{"n_head": 6, "d_mlp": 512, "norm": "rmsnorm", "norm_place": "pre", "qk_norm": false, "init_std_up": 0.0349, "init_std_down": 0.00404, "lr": 0.00213, "beta2": 0.99, "final_lr_fraction": 0.0}
Each number is 128 + 32 x the weight over its row's rms, rounded and kept within 0 to 255. Layers, rows and columns count from 0. The size above them is the row's rms in percent of the matrix's.

# layer 11 MLP down (transposed), 512x192, rms 0.073, rows 445-479, columns 0-63
size [ 97  98 103  93 104 100 100  99 101 103 106 100 103 108 102 106 103 102  99 102 100 102  96 103  92 102  97 102  97 100 101  97 106  97  94]
[[125 156  92 129  77 149 169 153 163  76 122  88 110 150 188 112  97 113 105 155  70  97 142 165 138 102  82 148 191 171  99 137  61  83 125  71 115 153 137 158 141 189 141  85 129 136 148 178  83  87 147 128 102 159 146 150 147 116 132 173 111 103  99 141]
 [131 168 142  97 145 111 132 121 130 174 145 118 137  37 127  91 121 144 123 123  83 132 104  92 123 137 121  66  96 143  91  98  80 101 152 141 109  93 129 152 120  65 106 164  71 118 101  89 143 123 157 139  84 119  88 112 168 151 125  90 104 115 159 196]
 [103 200  91 114 105  85 103  98  94 152 150 169 106  85 119 169 109 144 118 136 174  86 146 132 180 123 159 188  53 125 121 148 102 125 152 147 113 108 127 149  95  99 161  81 125 131 151 123 134 194 128 138  92 104 131 119 116 122 165 117 164 106 133 139]
 [166 170 139 147 128 136 125 106 127 132 148 124 151 107 121 102 153 112  80 125 156  95 137 180 137 128  75 133 114 126 190 104  69  82 149 180 115 154 128 138 117 102 193 117 170  85  90  99 134 159  59 100  75 101 135 128 120 146 129 130 128 129 154 128]
 [166  93 138 153 109 110 117 148 152 111 108 155  65  96 161  75  84 134 161 108 134  88 127 121 134 135 133 139  88 154 161 166  90 143 134 105  83 170 125 115 128  95 104 107 138  60  86 142  84 155 196 153 157 146 131 132 124 193 123 103 118 114 183 147]
 [141 136 217 150 184 104 131 117 172  92  79 156 108 133 173 161  74 156 141  90 154 113 108 117  85 125  90 133 169  90 110 157 125 123 156 142 183 140  99 181  77  83 153  86 159 108 135 144 148 102 100 122 152 101  90 140 161 180 119 155 137 148 111 105]
 [104 137 157 170 127 163 116 118 123 135 131 136  61 109 111 100 151 167 173  93  93 111  76 161 159  52 154 153 103 120 142 151 126 165 137  86 151 178  51 140 134 131 107 102 174 175 116 142 126 148 105  97 113  80 112 171 102  73 147 112 132 121 156 161]
 [ 96 134 141  92 133 182 110  66 113 101 181 128 135 136 177 171 108 121 147 109 107 167 126 160 143 113 130  98 167  85 163 182 157 146 121 135 104 141 190 185 158 173 126 100 158 126  72 133 137 116 117 106 177 114  95 139 124  84 145 128 166 140 183 130]
 [138 138  97 138 100 170 135  86  75 133 165  98  84 105 180  87 107 122 110 117 199  70 161  76 152 144  74 134  78 112 140 195 135 147 195 121 157 100 116 146 110 101  93  91 133 150 108 138 131  89 144 121 135 116 123 146 148 190  77 160 108 103 163 148]
 [180 159 145 142 193 109 172 124 154 142 102 107 177 133 111 134 169 127 152 199 156 112 106 151 178  66 192 115 109  85 153 127 176 193 152 141 143 117 150 101 126 122 141 141 102 130 141 133 121  96 146  95 132 142 140 124 177 143 150 120 117 153 145 181]
 [119  67 126 145 165  69 103  94 166 121 114 153 107 165  98 150 163 151 146  60 144 148 112 115  95  82 150 133 130 136 136 148 163 124 159 181 127 220 142 142 204 114 189 135  88 107 133 137 130 100 148 109 177 110  99 148 171 182 113 120 112  88 132 116]
 [126  93 150 129 137 105 102 123 120  90 153 141 120 113 121 115 169 154 116 115 128 129 145  85 154  83  66 101 181 168 147 205 127  91  80 105 131 144 113 130 148  76  57 158  96 141 116 108 119 158 149 169 138 147  86 158 116 129  67 112 133 108 129 105]
 [114 126  88 135 124 137 158 146 112 163 184  88  88 120 146 180 148  82  59 120  89 179 106 101 149 121 193 107  89 113 143 124 177 168 149 124  58 132 131 105 133 145 116  66 145  76 146 176  97  86 135 137 108  76 129 134 148 157 110 154 195 104 125 115]
 [143  89 125 161 153 123 133 134 133 104 147 124 127 101  84 156 175 113 156 105 151  73  74  63 135 169 142 156 116 161 143 138 119 187 155  71  84 134 121 140 162 135  93 104 110 147 168 110 121 162 163 125 110 152 149  83  39  96 191  96 131 157 162 122]
 [115 155 146 195 103 114 141 128 146 122 143 184 141 180 125 116  98 180 151  84 156 152 161 102 183 135 149 139 138 139 183  85  98 148  83 125 115  96 131 171 140  96 159  72 101 121 113 146 129 153 191 177 107 129  84 106 108 117 142 134 142 173  79 154]
 [128 136  73 105 115 132 137 123  60  95 177 130  96 105 140 128 117 124 108 137 134 107 170 115  85  45 130 142 171 160 129 171  92 149 107 188 144 168 164 132 132  62  98 116 130 186 125  85 143 122 164 168  97 200  98 153 113 125 143 131 101 154 159  93]
 [148  98 146 120 114 123 145 138 127 109 141 182 121  92 147 148  70 157  82  75 139 131  81 156 139 126 114 166 129 160  87 152 123  50 157 195 134  99 112 118 114 122 196 124 120 152 116 144 182 176  96 142 167  76 150  97 106 141 122 125 132 144  85 142]
 [135 119 144 154 128  73 198 120 112 165  97 117 133 129 182 139 129 120  97 111  77 126 157 103 145 145 124 104 126 138 133 156 108 184 133 140 159 119 136 135 137 158 110 119 144 145 156 150 130  45 147 190 136  90  72 116 146 136 162 173  98 107 155 152]
 [ 95  98 139 157  73 142 139 142 125  92  62 146  86  78 110 163 144  82 165  92 138 116  95 100 176 135  96 124 130 101 107 108 128  97 105 167  81 139 112 156 125 124 154  86 134 140 103 118  66 139 113 115 173 176 110 124  91 127  76 140 114 162 111 100]
 [161  95 144 131 183 141 168 133 104  67 128 105 173 135 144  93 146 183 183 142 149 108 158 102 138 124 103  73  93 133  97 155 134 155  77 184 130 150 128 105 100 111 129  63 166 139 136  83 129 113  57 143 144 149 101 191 141 114 163  89 187  99 113  90]
 [105 116 129 169 163  86 140 143 130  85 173  86 114 168 136 157 105 163 150  76 128 123 105 169 125 107 102 166  97 106  54 117 139 134 134 127 116 109 173 154 101 144 181  82 133  64 202  60 121 200 129 110 124 171  99 117 174 171 186 166 149 146 139  86]
 [ 95 131 147  99 112 129  86 160 151 115 140 104 103 101 143  86 118 114 138 105 145 164  77 154 135 177  89 111 166 166 110 151 101 134 138 115 109 121 143 136 167 159 134 185 145 152 144 116 119 114 118  86 169 126 150 178  65 129 120  77  97 175 132 194]
 [ 77 174 148 160 208 150 148  80 176  54 112 149  86 151 130 169 145  50 136 126 186 130  96 158 137 165  54 151  77 153 132  84 113 104 151 130 110 154 126  99 136 162 133  88 163 155  94 112 135  19  67  73 181 137 148 117 143 115 165 118 175 123  67 115]
 [131 157 146  56 110 157 115 139 140 167 146  74 151 140  55 105 165 103 105 158 181  61 194 157 146 149  62 148 136 150 122 124 121  74 167  65 106  86 103 140 106  87 136 132  95 140 134 146 141  71  86 130 147  95 166 143 146 135 123 145 162 108 132  74]
 [ 99 114  85 144 124 151  88 175  99 116 131 115 149 129 146 137  80 105  80 121  94 107 103 107 110 141 125 106 137  98 120 154 135 154 103 205 129 105  71 118 139 128 169 219 181 164 104  65 168  84 126 104 107 128 147 172 134  72 142 113 126 106 127 217]
 [103 123  70  58 136 104 166 103 158 103 147  62 109  66 137 150 145 131 118 101 117 162 173  72 139 212  96  85 154 151 111 124  67 134 175 144 139 131 122 114  74  48 130 127 101  65 117 144 132  91 103 145 163  72 137 128 132 120  89 139 104 131 153 136]
 [145 167 126 133  89 133 177  80 136 158 133 151 146 110 143 156  90  81 145 140 119  55  88 143 105 137 179 165 151 132  87 122  75 129  92 144  95 160 135 115 156 172 127 131  93  87 109 126 148 107  93 145 117  94 135 143 150 137 139  81 157  49 131 158]
 [141 148 146 170 123 166 127 117 173 187 170 100  91 112 120  66 165 152 167 158 130 110 159 103  90 134 116 118 164 110 100 198 114 127 123 160 119 138  77 161  99 100 121 117  94 159  99 129 117 152  75 167  54 168 134 126 172 149 154 148 147 186 135 113]
 [131 138 179 140 136  81 123 191 114 133 166 128 155  97  72 129  88 122 102 160  91 133 175 132 103  55 152  85 137 161 130 139 143 180 116 171 162 132 120 112 141  93 101 146 179  85 176 113 156 136  91  73 171 129 104 122 157 122 135 145 122 154 164  82]
 [178 168 143 104  85 105 104 141  96  64  93 149 120  63 148 156 115 162  91  35 157 115 146 152 166 162 159 108 120 104 123 111  93  87 134 122 148 152  90 166 166  93 156 139 111 117 121  85 148 155 127 128 154 121  95 107 163 101 139 115 130  96  90 140]
 [104  69 131 162 111 167  76 148 135  83 106 108 116 141 141 137 105 123  94 153 122 122 136  76 113  98 122 137 149 168  92 169 106 142 121 131 183 142 145 192  70  98 186 123 161 107 185 143 111 119 164 115 109 117 122  99 106 154 113 155  82 126 149 167]
 [ 78 129 122 159 107 140 117 140  91 122 177 104  86 112  84 111 137 107 131 105 122 146 139 119 118 143 123  96 170  48 135 154 174 138 156 167 130 176  89 156 131 226 155 173 179 160 179 139 138 143 141 158 141 125 122  89 132 117  97 136 155 129 189  65]
 [146  87  75 140 177  95  74 126 115 123 138 134 151  93 168  92  88 125 119 107 134 119 156 109 135 109 111  42 112 139 135 169 158 125 144 146 128 167 123  91 181  95 148 122 158  85 130 159 114 137 168 194 188 111 119 139  79 107 121 153 149 144  98 126]
 [116 124 101 133 122 121 141 119 124  77 127 127  79 125  52 126 123 132 160 186 107 193 181 143 130 181 132 153 144 112 138  92 121 160 116 124 141 149 136  94 183 192 114 130 172 152 114 103 104 147 124 172 128 141 138 207 105  84 105 151  86 138 125 104]
 [ 99 131 143  70 169 129 173 163 170  85 147 158 151 148 159 117 106  65 178  86 122  90 117 142 127 157 159 126  95 123 154 206 136 112 157  69 155 175  99 117 123 188 148 133  80 160 125 168  99 103 118 104 142 136 116 106 147 169  81 173 103 136 132 126]]
# layer 11 MLP gate, 512x192, rms 0.076, rows 446-480, columns 0-63
size [102 104  93 102 100  98 103  97 107 105 100 103 106  98  99 103 109 109 113 102  99  95  98  97 102 101 103  98  97  99  92 103 107 102 104]
[[154 150 159 145 164 115 157 124 135  44  80 142 121 147 105 111 107 131 126  88 141  85 102 154 152 173 144 114 113 125 125 113 160 120  62 137 155 137  76 127 140 138 124 204 168 152 103  77 137 106  88 130  90 117 149 108 110 135 159 133 159 103  50 112]
 [128 119 143 101 179 153 179 130 156 137 115 142 121 109 159 103 189  72 110  92  95  75 150 205 124 153  91  84 140 147 131 140  93 159  80 142 144 172  97 130  99 154 106 123  58 159 149 134 111 164 109 109 151 170 124 138 121 124 175 117 143 123 146 143]
 [112 146 142  90  59 198 147 166 122 174 166 119 135  91 150 122 136 143 101 114 109 138 125 107 111 115 119 134 142 143 181  86 144 122 105  73 139 178 118 125 189  98 116 123 122 101 168 152 123 134 130 151 122 125 139  90 162 115  70 118 152 107 181 114]
 [143 118 124  83 140 126 139  96 164 192 115  82 114 149 139 104 149  77  83 130  78 142 148  82 127 130 140  75 119  98 165  92 143 109 166 147 189  87 159 129 187 113 141 139 115 168 126 169 176  88 135 124 132 148 136 183 128 132 157  98 143 143 151  86]
 [140 157 144  79  97 145 171  78 141 132 160 107 186 100 135 133  98 168 139  92 112  83 112 155 106 170 122  88 152  83  50 103 144 142 166 152 146 124 142 177 133 132  97 152 140 171 136 134 118 121 147 101 183 198 126  94  85 187 166 105 150 102 177  74]
 [103 121 123 141 114 152  93  93 139 149 169  73 139 125 168 134  95 121 136 147 158 120 100 129 134 179 147 123  78  99 158 150  96 129 150 152  81  98 121 113 138  98 135  76  99  92 141 163 168 128  98 137 123 156 143 157  87 183 197 142 118 103 187 130]
 [112 119  71 170 135  89 113  97  98 161 160 145 155 112 154 172 135 135 117 124 122 146 156 109 197 107  55 112 167 107 147 130 171 166 122 133 119 149 143 195 115 125 103  91 116 149 147 156 123 106  74  97 159  82  74 109  68 146 148 107 171  90 133  94]
 [ 98 126  99  61 127 103 165 152 151 129 160 139 159  90 108 114  87 124 142 137  84 139  69 144 123 180 169 132 165 122 141 120 149 144 132 113 134 118 137 100 148 143 114 149 101  99 148 165 178 172  36 157  69 150 109 141 102 110 128 105 129 198  76 116]
 [135  85  89 153 123 182 171  86 122 130 104  88 180 107 195  99 187  59 140 134 145 121 115 107 166 100 116 106 161 126 114 144 110  74 108 112 147  42 149  80 106 132  97  94  98 128  91 160  94  94  97 130 114 140 120 152 109  91 141 146 156 162 126 189]
 [141 108 122  95 167 143 209 164 147  80 165 139 161 133  96  97 141 108 112 133 135 144 107 145 159 105 112 163  58 135 149 142 153 110 107 117 172 111 114 115  96 148  68 131 111 136 140 123 167 117  97 152  72 142 128 175 118  75 112 107 103 141 164  89]
 [126 120 113  96 124 162 106  91 133 108 148  99 156  95 184  91 142 123 175 153 186  96 120 127 142 140 189 123 110 114 153 144 104  90  76 107 153 125  30 185 143  97 144  86 102 189 120 136 104  95 100 107 131 171  82 122 150 137 161 134 173 148 113 151]
 [117  99  92 177 151 114 118 151 132 115 197  99  60 107 123  87 179 126 116 104 127 137 101 174  95 105 171  72 162 136 187 135 173 136 135 160 130 109 130  96 135 148 115 106 167  50 145 188 119 136 141 119 115 100 112 114 110 151  99 124 176 108 142 108]
 [ 78 149 138 107 174 163  70 112 125 137 147 164 195 132 151 121  82 128 147 124  96 125 108 175 162  88 174 146  96  98 114  89 188 119 143  87 174 113 108 135 131 110  78 137 136 178 112 111  79  77  99 124 120 100 177  96 109 126 137 101  78 146 131 132]
 [148 104  95  88 154 112 132  88 142  77 117 108 151 108 220 102 150 144 111 176 170 201 110 130 160 103  61  77 148 150 135 148 163  89 120 156 131 174 104 112 172 136 124 167 163 178 184 170 169  98 162 115  96 107  82  95  95 118  95 143 178 142 115 180]
 [106 102 170  55 153 143 118  79 132 121 120 177 146 108 158 113  76  96  90 145  91 196 103 108 135 135 104 208  87 165 124 108 124  92  91 102  99 105 128 103 117 115  99 152 137 138 198 176 150  90 103 100 121 105 155 165 134 149  68 135  94 158  98 137]
 [ 86 110 121 104 140 154 101 111 111 186 137 146 143  84 169 121 113 125 120 121  59 149 130 125 196 115 158 119 110 174 167 158 146 113 128 168  96 120 114 165 144 124 106 129 126 140 100 169 120 165  67 177  91 104 125 179 133 175 104 185 166 108 119 154]
 [ 97 106 137 117 157  75 229  78 158 141 107  74 157  90 124 137 148 137  73  77 131 132  87 163 115 102 116 124 116  92 145 107 125 110 126 148 170 103 141  65 111 168  95 142 129 182 137 207 129 128 101  78  97 139 169 143 103 158 108 178 129  98  94 131]
 [172 158 117  70 150 106 122  96 138 179 169  92 186 195 100 128  94 197 120 139  79 155 141 140 101 137 167 129  89 163 178 141 101 136 156 143 182 156 164  95  89 139 139 172 103  80 134 150 196  86 127 143 106 169 155 113 163 148 196  91 136 102 131 164]
 [104 145 144 121 132 146 154 110 150 123 110  59 141  77 129 111 106 119  88 112  81 118 108 164 128 116  87 135  90 146 178  78 135 149 143 106 156  65 120  93  66  82  62 122 144 174 155 103 139 144 125 144 169 114 104 164 139  71 209 157 141 174 184 131]
 [108 197 128 115 153  97 137 178  68 140 152 122 128 153 125 140 150 121 137 135 140 149 105 184 171 157 112  86 175 136 159 151  76 138 125 187 124 110 199 155 135 129 163 135 142 142 112 107 129 117  84 185 151 147 121 125 156  60  94  81 144 131 185 148]
 [ 87  68 131 161 155  70 149 123 101 153 118 133 174 139 134 111 142 126 133  63 144 156 169  89 144 157 105  87 122 113 147 143 198 105 102 180 151 169 113 141 154 111 189  97 124 171 180 184 114 135 138 139  64 100 192 176 107 110 127 140 149  94 116 125]
 [168 117 104 128 135 149  82 114 102 152 155  99 116 122 124 107 196 189  96 158 155 114 145 114  80 119  62 131 107 101 128 151 131  83 152  79 170 133  90 145 120  81 160  62 102 155 133 179 170 106 120 111 208  95 118 159 144 110 138 138 125  44 155 177]
 [146 164 184  88 153 178 128 136 117 122 130  92 230 122 108 168 148 167 143 173 142 121 109 210  93 181 110 151  81 140 130 129  92 165 134 136 147 121 122 156 174 136 134 193  94 108  85 144 146 140 135 109 100 164  59 117 123 144 133 155 122 215 182 127]
 [121 145  96 128 123 132  73 192 124 101 155 108 118 126 178 115 126  60 144 112 124 122 137 115 157 129 110  68 108  99  91 126 107  90 150 136 147 100 135 104 158  75  98 149 177 191 111 126 128  74 160 136 133 127 172 159 139 112 117 166 145  82  54 149]
 [ 80 127 164  93 173 148 165 138 141 184 142 110 161 170 137  66 145  85 109 124 144  85 174  88 157 188 108  95  94 183 112 155 138 156 103 154 170 127 116 151 127  88 165 176 191  97 111 101 101 166  85  82 140 141 172 167 165 143 126  90 111 115 128 160]
 [128  81 142 132 152 118 116 107 171 136 148  91 146 107 172  97 154 119 112 102  88 129 146  95 127 122 113  99  87 155 108  88 160 101 153 142 148  40 127  87  82 140 155 108  86 125 138 181 126 162  75 144 114 156 121 147  69  72 132  67 113 140 114 146]
 [171 114 107 182 164 144 193  89 119  50  94 107 135 109 160 119 145 150 116 148 133 171 154 123 118 101 131 117 155 136  64 142 167  80 151  86 122 173 129  78 127 141  75  90  81 135 145 119 121 172 192 160 176 155 158 127 132 142 128  78 141  89 110 144]
 [150 120 184 143  58 131 144  93 115 143 102 151 200 167 107 193 178 184 123 101 109  77 135 168  73 176 111 114 135 117  98  96 157 118 106 172 148 173 151  91 126 104 137  82 118 151 106 135 111 158 181 111 106 139 162 167 150  97 122  87 118 106 120 132]
 [144 138 184 145  81 123  93  66 118 109 157  95 202 111 105  93 150 129  89 183 136 118 126 107 103 128 107 171 130 131 166 168 116 125 117 143 136 173 149  77 114 136 139 111 139 143  98 115  95  97 105 124 127 126 112 209 117  99 137  95 128 108 146 150]
 [133 109 138 157 141 133  99  82 146 160 138 105 184  91 108 151 115 122 140 154 106 165 115 133 166 125 200 101  52 163 139 159 108 117 131 101 151 111 175 133 130 130  94 102  81 139 154 140 190 150 138 151 122 145 145 154 133 128 112 152 114  91 141 122]
 [139 134 151 140  83 133 128  74 141 169 103 162 173  90 154 163  95 111  87  77 175 111  90 151 163 151 106 151  85 194 126 159 116 116 101 154 107 142  74 145 162 136 132 105 124 134 145 205 155 119  58 120 148 111 107 203 133 147 140  98 212 141  97 140]
 [123 111 174 133 130 142 134 146 162 144 176 145 138  80 124 141 115 126 145  96 120 118 164 162 143  99 131 115 133  90 163  86 114  61 109 115 170 101 115  70 147 122 117 132  85 144  95 151 147 154 134  87 176 121 123 146 126 141  97 156 116 179  95  86]
 [144 138 133 127 148 103 112  98 106 138 168  75 144  99 126 169 150 151 136 106 106 119 125 107 101 137 133 115 121 131 111 101 132 144 170 202 178  90 114  67 107 160 122  54 104 124 139 189 132 143  86 145 158 159 129 103  90 130 104 131  67 116 134 119]
 [142 215 147 147  88  85 164 110 113 144 120 122  99 196 151 142 116  87 135 170 109 107 131 130 133 125 120 166  92 115 151 138 146 142 151 118 148 185 135 159 165 146 139  93  71  36 157 169 167 128 138 150 145 161 104 132 145  79 145  68 121 148 150 119]
 [ 91 137 104 131  93 126 153 196  78 111  53 116 182  62 126 122  79 177 109  66  65 161  96  98 145  86 123 157  79 123 123 124 103 103 134 132 119 179 135  80 141 167 130  92 179 153 177 197  69 132 138 118  88 170 184 176 126 124 113 146 126 181  96 143]]
# layer 11 MLP up, 512x192, rms 0.0747, rows 446-480, columns 0-63
size [100 102  91 106 100 100  99  98 103 106 100  99 109 102 104 102 103 101 103 100  99  95  99  95 103  94 103  95 100 103  96 104  97  96 102]
[[204 180 179  89  83 173  84 135 125 114 130  71 132 170  83 126 141 113 128 142 172 117  98  95 149 116  90  76 139 127 122 170 134 109 174 127 134 175 180 114  93 131  67 107  87  69  87 102 148  90 122 140  94 115 115 101 150 152 101 133 173 148 182 147]
 [143 115  93 130 101 148 107 145 101 127  96 108  99 140 118 124  96 114 134  60  90  76  92 168 114 145 154 142 163  71 151 125 127 143 112 110 147 126 105 197 167 136 156 146 118 106  96  94 149 170 140 145 130  87  73 112 119 137 169 130 143 110 146  71]
 [152  87 161  92 131 162 130 156 120 130 114 147 134 158 144  99 127 156 147  72  89 120 172 150 116 161 124 122 104 133 144  88 218 181 165 141 114 105 168 118 113 139  88 157 116 126 149 115 162 101 135 194 162 144 144 143 154 141 168 113 139 147 167  74]
 [139 169 180 140 102 136  97 164 125 103 136 152 174  80 144 150 141 131 128 169 139  72  77 140 184 207 108 111 157  89 137 143  86 128 132 150 136 197 178 184 115  75 114 193 168  92 155  77 145 192 127 162 125 116 107 147 129 165 122  86 144 130 136 138]
 [212 130 140 169 110  93 121 134  55  98 213 107  88 136 146 130 141 117 129 112 148  98 171 128 141 156  94 177 146 104 109 146 137 165  80 166 118 142 112  94 124 150 104 121 110  81 115  98  68 143 102 130 150 145 191 162 133 138 125 118 161  90  75 154]
 [178  98 131 147  50  95 139  65 123 119 108 144 117  79 155  72 132  81 189 121 156 161  88 109 185 115 143 127 116 176 170 149 131  89 158 118 169  96 126 172  67 156 104 139 142 146 147 153 186  77 132 116  18 127 114  84 126 194 140 132 104 156 124 117]
 [178 169 134 150 122 123  95 118 131 166 197 135 114 147 195 163 134 157  57 150 173 100 115  69  79 173  78 107  22 168  52 142 132 147 143 103 141 132 121  67  76 135 129 108 115 134 169 125 111 127 123 143 132 161 130  88 122 125 108 151  41 157 135  92]
 [121  85 146 123 133 170 112 142 162 125 138 161 152 101 144 157  67 150 123  79 146 139 152 137 167 128  97 143 138 167 124 117 165 162 137 152  76 147 202 109  98 109 142  99  84 123 151 144  94 102  79 118  92  95 132 102 136 111 140 158 170 139 119 111]
 [198 119 118 167 154  98 111 139  52 120 154 159 156 126 131 139 178 146 109 135  89 138  93  96 154 183  98 120 203 136 118  88 165 120 129  80 130 176 165 135 139 182 136 158 133 143 118 148 118  85  80 161 190 137 160  99 118 178 145 105 173 147 106 168]
 [ 88 125 184 139 162  62 202  95 144 111 108 111 127  78 117 105 126 133 166  53 126  64 147 145 150  83 107 133  98  98  85 175 114 124 112  97 130 142 129 144 135  73 139 105  52 109 198 176 170 133 114  51 143  96 150 120 178  65  98 181 166 150  93 166]
 [206  92 152 134 138 179 108 130 140 180 121 191 163 137  86 148 157 205 167 119 118 132 119 151 156 162 136 112 138  99  66 176 117 115 132 127 114 101 115 166 204 117 114  60 147  93 145 145 165 149 142 172  68 112 144 125 121  84 140 111 161 127  93  92]
 [160 147 133  70 122 141 140 103 165 129  93  50 172 128 123 174 133 126 144 186 140 165 140 145 107 114 166  95 139 100 181 102 107 162  84  94 209 160 176 119 110 107 180 157  82 149 121 101 102 124 112 169 119 130 181 131  90 126 108  65  72 158 176 117]
 [166 142  53 138 104 106 166 146 125 101 113  97 115 125  81 148 113  97  78  63 187  72 139 106  90 180 150  78 126  85 162 112 166 180 180  86 160 195  82 161 151 138 110 149  85 134 167 159 168 141 161 181 125 135  93 150  92 140 130 153 124 106 164 132]
 [146 120 126  90 169 136 136 124 128 131 138 148 120 113 108  83 149 120 137  72 120  62 162 110 108 178 138 133 127 185 128 163 113 126 103 111 131 162  81 100 161 156 135 101 118 160  96 128 108  63 145 132 142 104 133 146  58 146  91 139 146 128  78 141]
 [106 125  98 163 163  90 146 162  57 158 130  76 135 103  92 135 140 147 167 127 140  76  95 200 103 156 144 139  93  58 132 130  82  97 127 129 126 165 109 172 131 109 117 179 138 143 147 144 136 154 156 129 182 137 165 120 114 169 144 146 119 145 126 163]
 [126  93 193 117 108 116 151 178 147 164 151 130  86 122  78  76 110  83 139  86  55 164 129 120 125 132 141 159 118 111 155 157  76 124 131 173  90 174 190  70 154 144 161 150 165 122  78 112 166 166 156 203 112 143 101 163 127 117 140 183 113 138 127 149]
 [ 74 146 133 113 178 141  86 190 106  48  98 108 109 157  87 167 112  91 136 121 136  74 134  83 100  66 120  75 121  77 130 168 144 149 131 127  93 109 143 160 143 149 108 140 104 121 162 167  97 153 103 112 140 117 119  81 178  71 136 137 151 150 210 100]
 [158 158 129  81 193 101 133 147  74 164 149  93 135 152 133 129  97 128 121 167 117 150 144 127 124 161 169 153 100 127 172 117 155 121 136 142 120 101 155  84  95  99 124 187 112  83  92 110 152 123  87 161  98  86 144 138 143 128 109  67 147  89 138 146]
 [ 71 186 116 116 160  86 137 156 115 118 102  62  97 120 111  99  95 151  88 111 224 145 143 112 166 102  98 110 152 147 118  98 103 133 137 115 189  99 114 136 128 124 127 183 155 153 125 120 129 117 147 150 144  91 148 149  54 201 104 153 133 141 102 125]
 [ 66 163 154 200 138 150 163 139 132 160 157 114 186  90  88 183 104 126 104 143 119 145 172 128  84 133 122 123 157 143  81 101 129 104 161 128 102 178 163 114 134 136  72 140 187  53 125  98 113 170 132 153  33 135 118 143 161 107 110 110 134 111 100 137]
 [ 85 169 117 179 139 142 110 122 118  69 168  80 128 119 108  64 104  53  95 118 169 159 157 192 168 105 173 176  95 137  84 177 130 127 113 153 128 151  56  86  92 148 136 128 122  83 151  90 101 129  87  93  79 116 115  99  47 143 147 109 159 130 107 141]
 [188 180 102 108 162 135 172 110 160 154 108 113 166 120 180 128 191 142 120 129 116 165 130  97 127 134 148 107 168 124 137 104  99 116  98  93 132  88 124 104 110 188 153 130  94  93 121 157 104 158 105 136  94 131 155  81 124 128 149 152 134 111 144 120]
 [113  47 118  76 135 150  98  56 111  97 124 190 128 126 112 172 103 109 196  48 115 143 127 132 146 140 132  92  68  91 144 122 105 130  60  92 126  71 149 129 148 106 127 124 146 108  94 159 115  87 144 132 156  98 146 151  68 106  97 111 125 112  95  89]
 [212 128 157 116 126  81 204  45 147 141  76 148 134  67 156 140 187 183 180 166 174 104  68 155 112 138 146 100  82 144 174 129 114 117 154 110 120 118 175 141 144 201  76  84  53 126 164 157 142 111 112 159 126 117 187 170 103 169 101 134  99 193 135 103]
 [112  96 152  57  81  87 100 104 158 151 153 102 126 134 128 132 160 147 111 123 135  40 122  98 107 155 135 138 123 117 167 111 125  85 147 158 158 125 148  98 111 185  94 134 193 110 100 123 103 106 121 110 133 147 122 125 196 180 122 167 113 130  93 107]
 [114 145  88 133 171 136 145 133 166 184 103 176 121 133 137 123 129 115  97  83 121  81  81  86 118 203 107 101 135  83  62 157 166 102 111 141 144 148 148 162 155 229 185 126 126 140 141 193 170 158 134 123  83 119 155 123  95  87 169 126 131  92 110 134]
 [194 103 149 109 117  56 113 128 104 158 203  76 107 116 139  89 140 141 148 114 160  80 127 149 160 104  88 181 114 119 160 136  83 180  82 133 114  81 118 133  71  92 132 105 144 172 199 127 111  90 106 101 117 121 179 136  79 138 125 155 120 153 166 134]
 [121  56 128 141 168 131 127 129 137 110 108 101  86 121 131 135 156  90 145 136 109 108 193 124  66 129  73 112  56 152  90 128 141  70 109 215 126 132 162  75 135  93 144 116 124  89  87  91 123  88 107 114 147 140 112 204 106 121 160  82 173 178 144 118]
 [135 117 117 105 128 181  94 169 121 128  86 156 134 120 196  75 130 117 110 103 121 186 169 178 115 134 117 166 129 135  97 142 153 113 128 120 106 113 116  98 174 153 102 168 193 128 143 218 156 177 206 111 141 143 182  83  94  63 118 129 139 121 131 181]
 [125 144 138 166 138 109  94 143 108 108  66 170 169  49 155 114 134 158 104 124 162 123 120  89 177 109  99 122 119 170 117 115 174 116 172 181  96 153 138 132  42 129  91 170 152 124 170  90 134 139 189 114  70  92  89 107 116  98  93 125 130 148 126 126]
 [132 175 146  78 113 146 135 188 165 168 120 131 141  91 138 150 143 150  83 171 119 133 134 153 142 160 122 111  90 152 119 149 143 139  70 118 138 105 135 135  84 145  49  73  89 186  77 119 146  89  99 146 135 135 134 125 107 104 108 154 110 156 148 125]
 [197 105 113 155  80 162 103  91 114 128 165 166 102  88 122  68 103 160  93 167 178 114 123 146 112 144 131  94 103 122 116 126 161  75 156 141 164 172 146 134 118 169  66 108  84 119 166 109 186 144 107 123  56 178 172 104 126  68 150  87  71 152 171 122]
 [101 124  59 134 122 133  95 155 117 125 100  94  47 161 130 107 107 169 110 166  60 127 182  66 127 153  60 147 160 158 111 105 157 133 132 193 191  86 149 133 125 174 156 121 159 113 143 108 133 147  88 151 121  80 124 142 111  92 105 139 102  96 187 132]
 [132 132  75 151 136 116 165 186 105 174  92 123 144 134  90 165 134 135 132 102 118 201  83 137 125 164 120 174 102 138 158 156 115 108 124 137 127 117 167 103 192 127 135  67 152 102 132 142 181 117 151 123 123 135  77  76 136 109 170 147  88 152 149 121]
 [147  55 105 138 112 136 180 110  81 111 111 176  97 170 137 193  95 142 171  60 175  93 134 118 115 152  97 158 102  68 156  83  58 135 136 103 164 177 137  78 165  92 127 112  92 114 119  88 155 157  60 127  85 163 145 155 168 154 140 137 128 136 119  76]]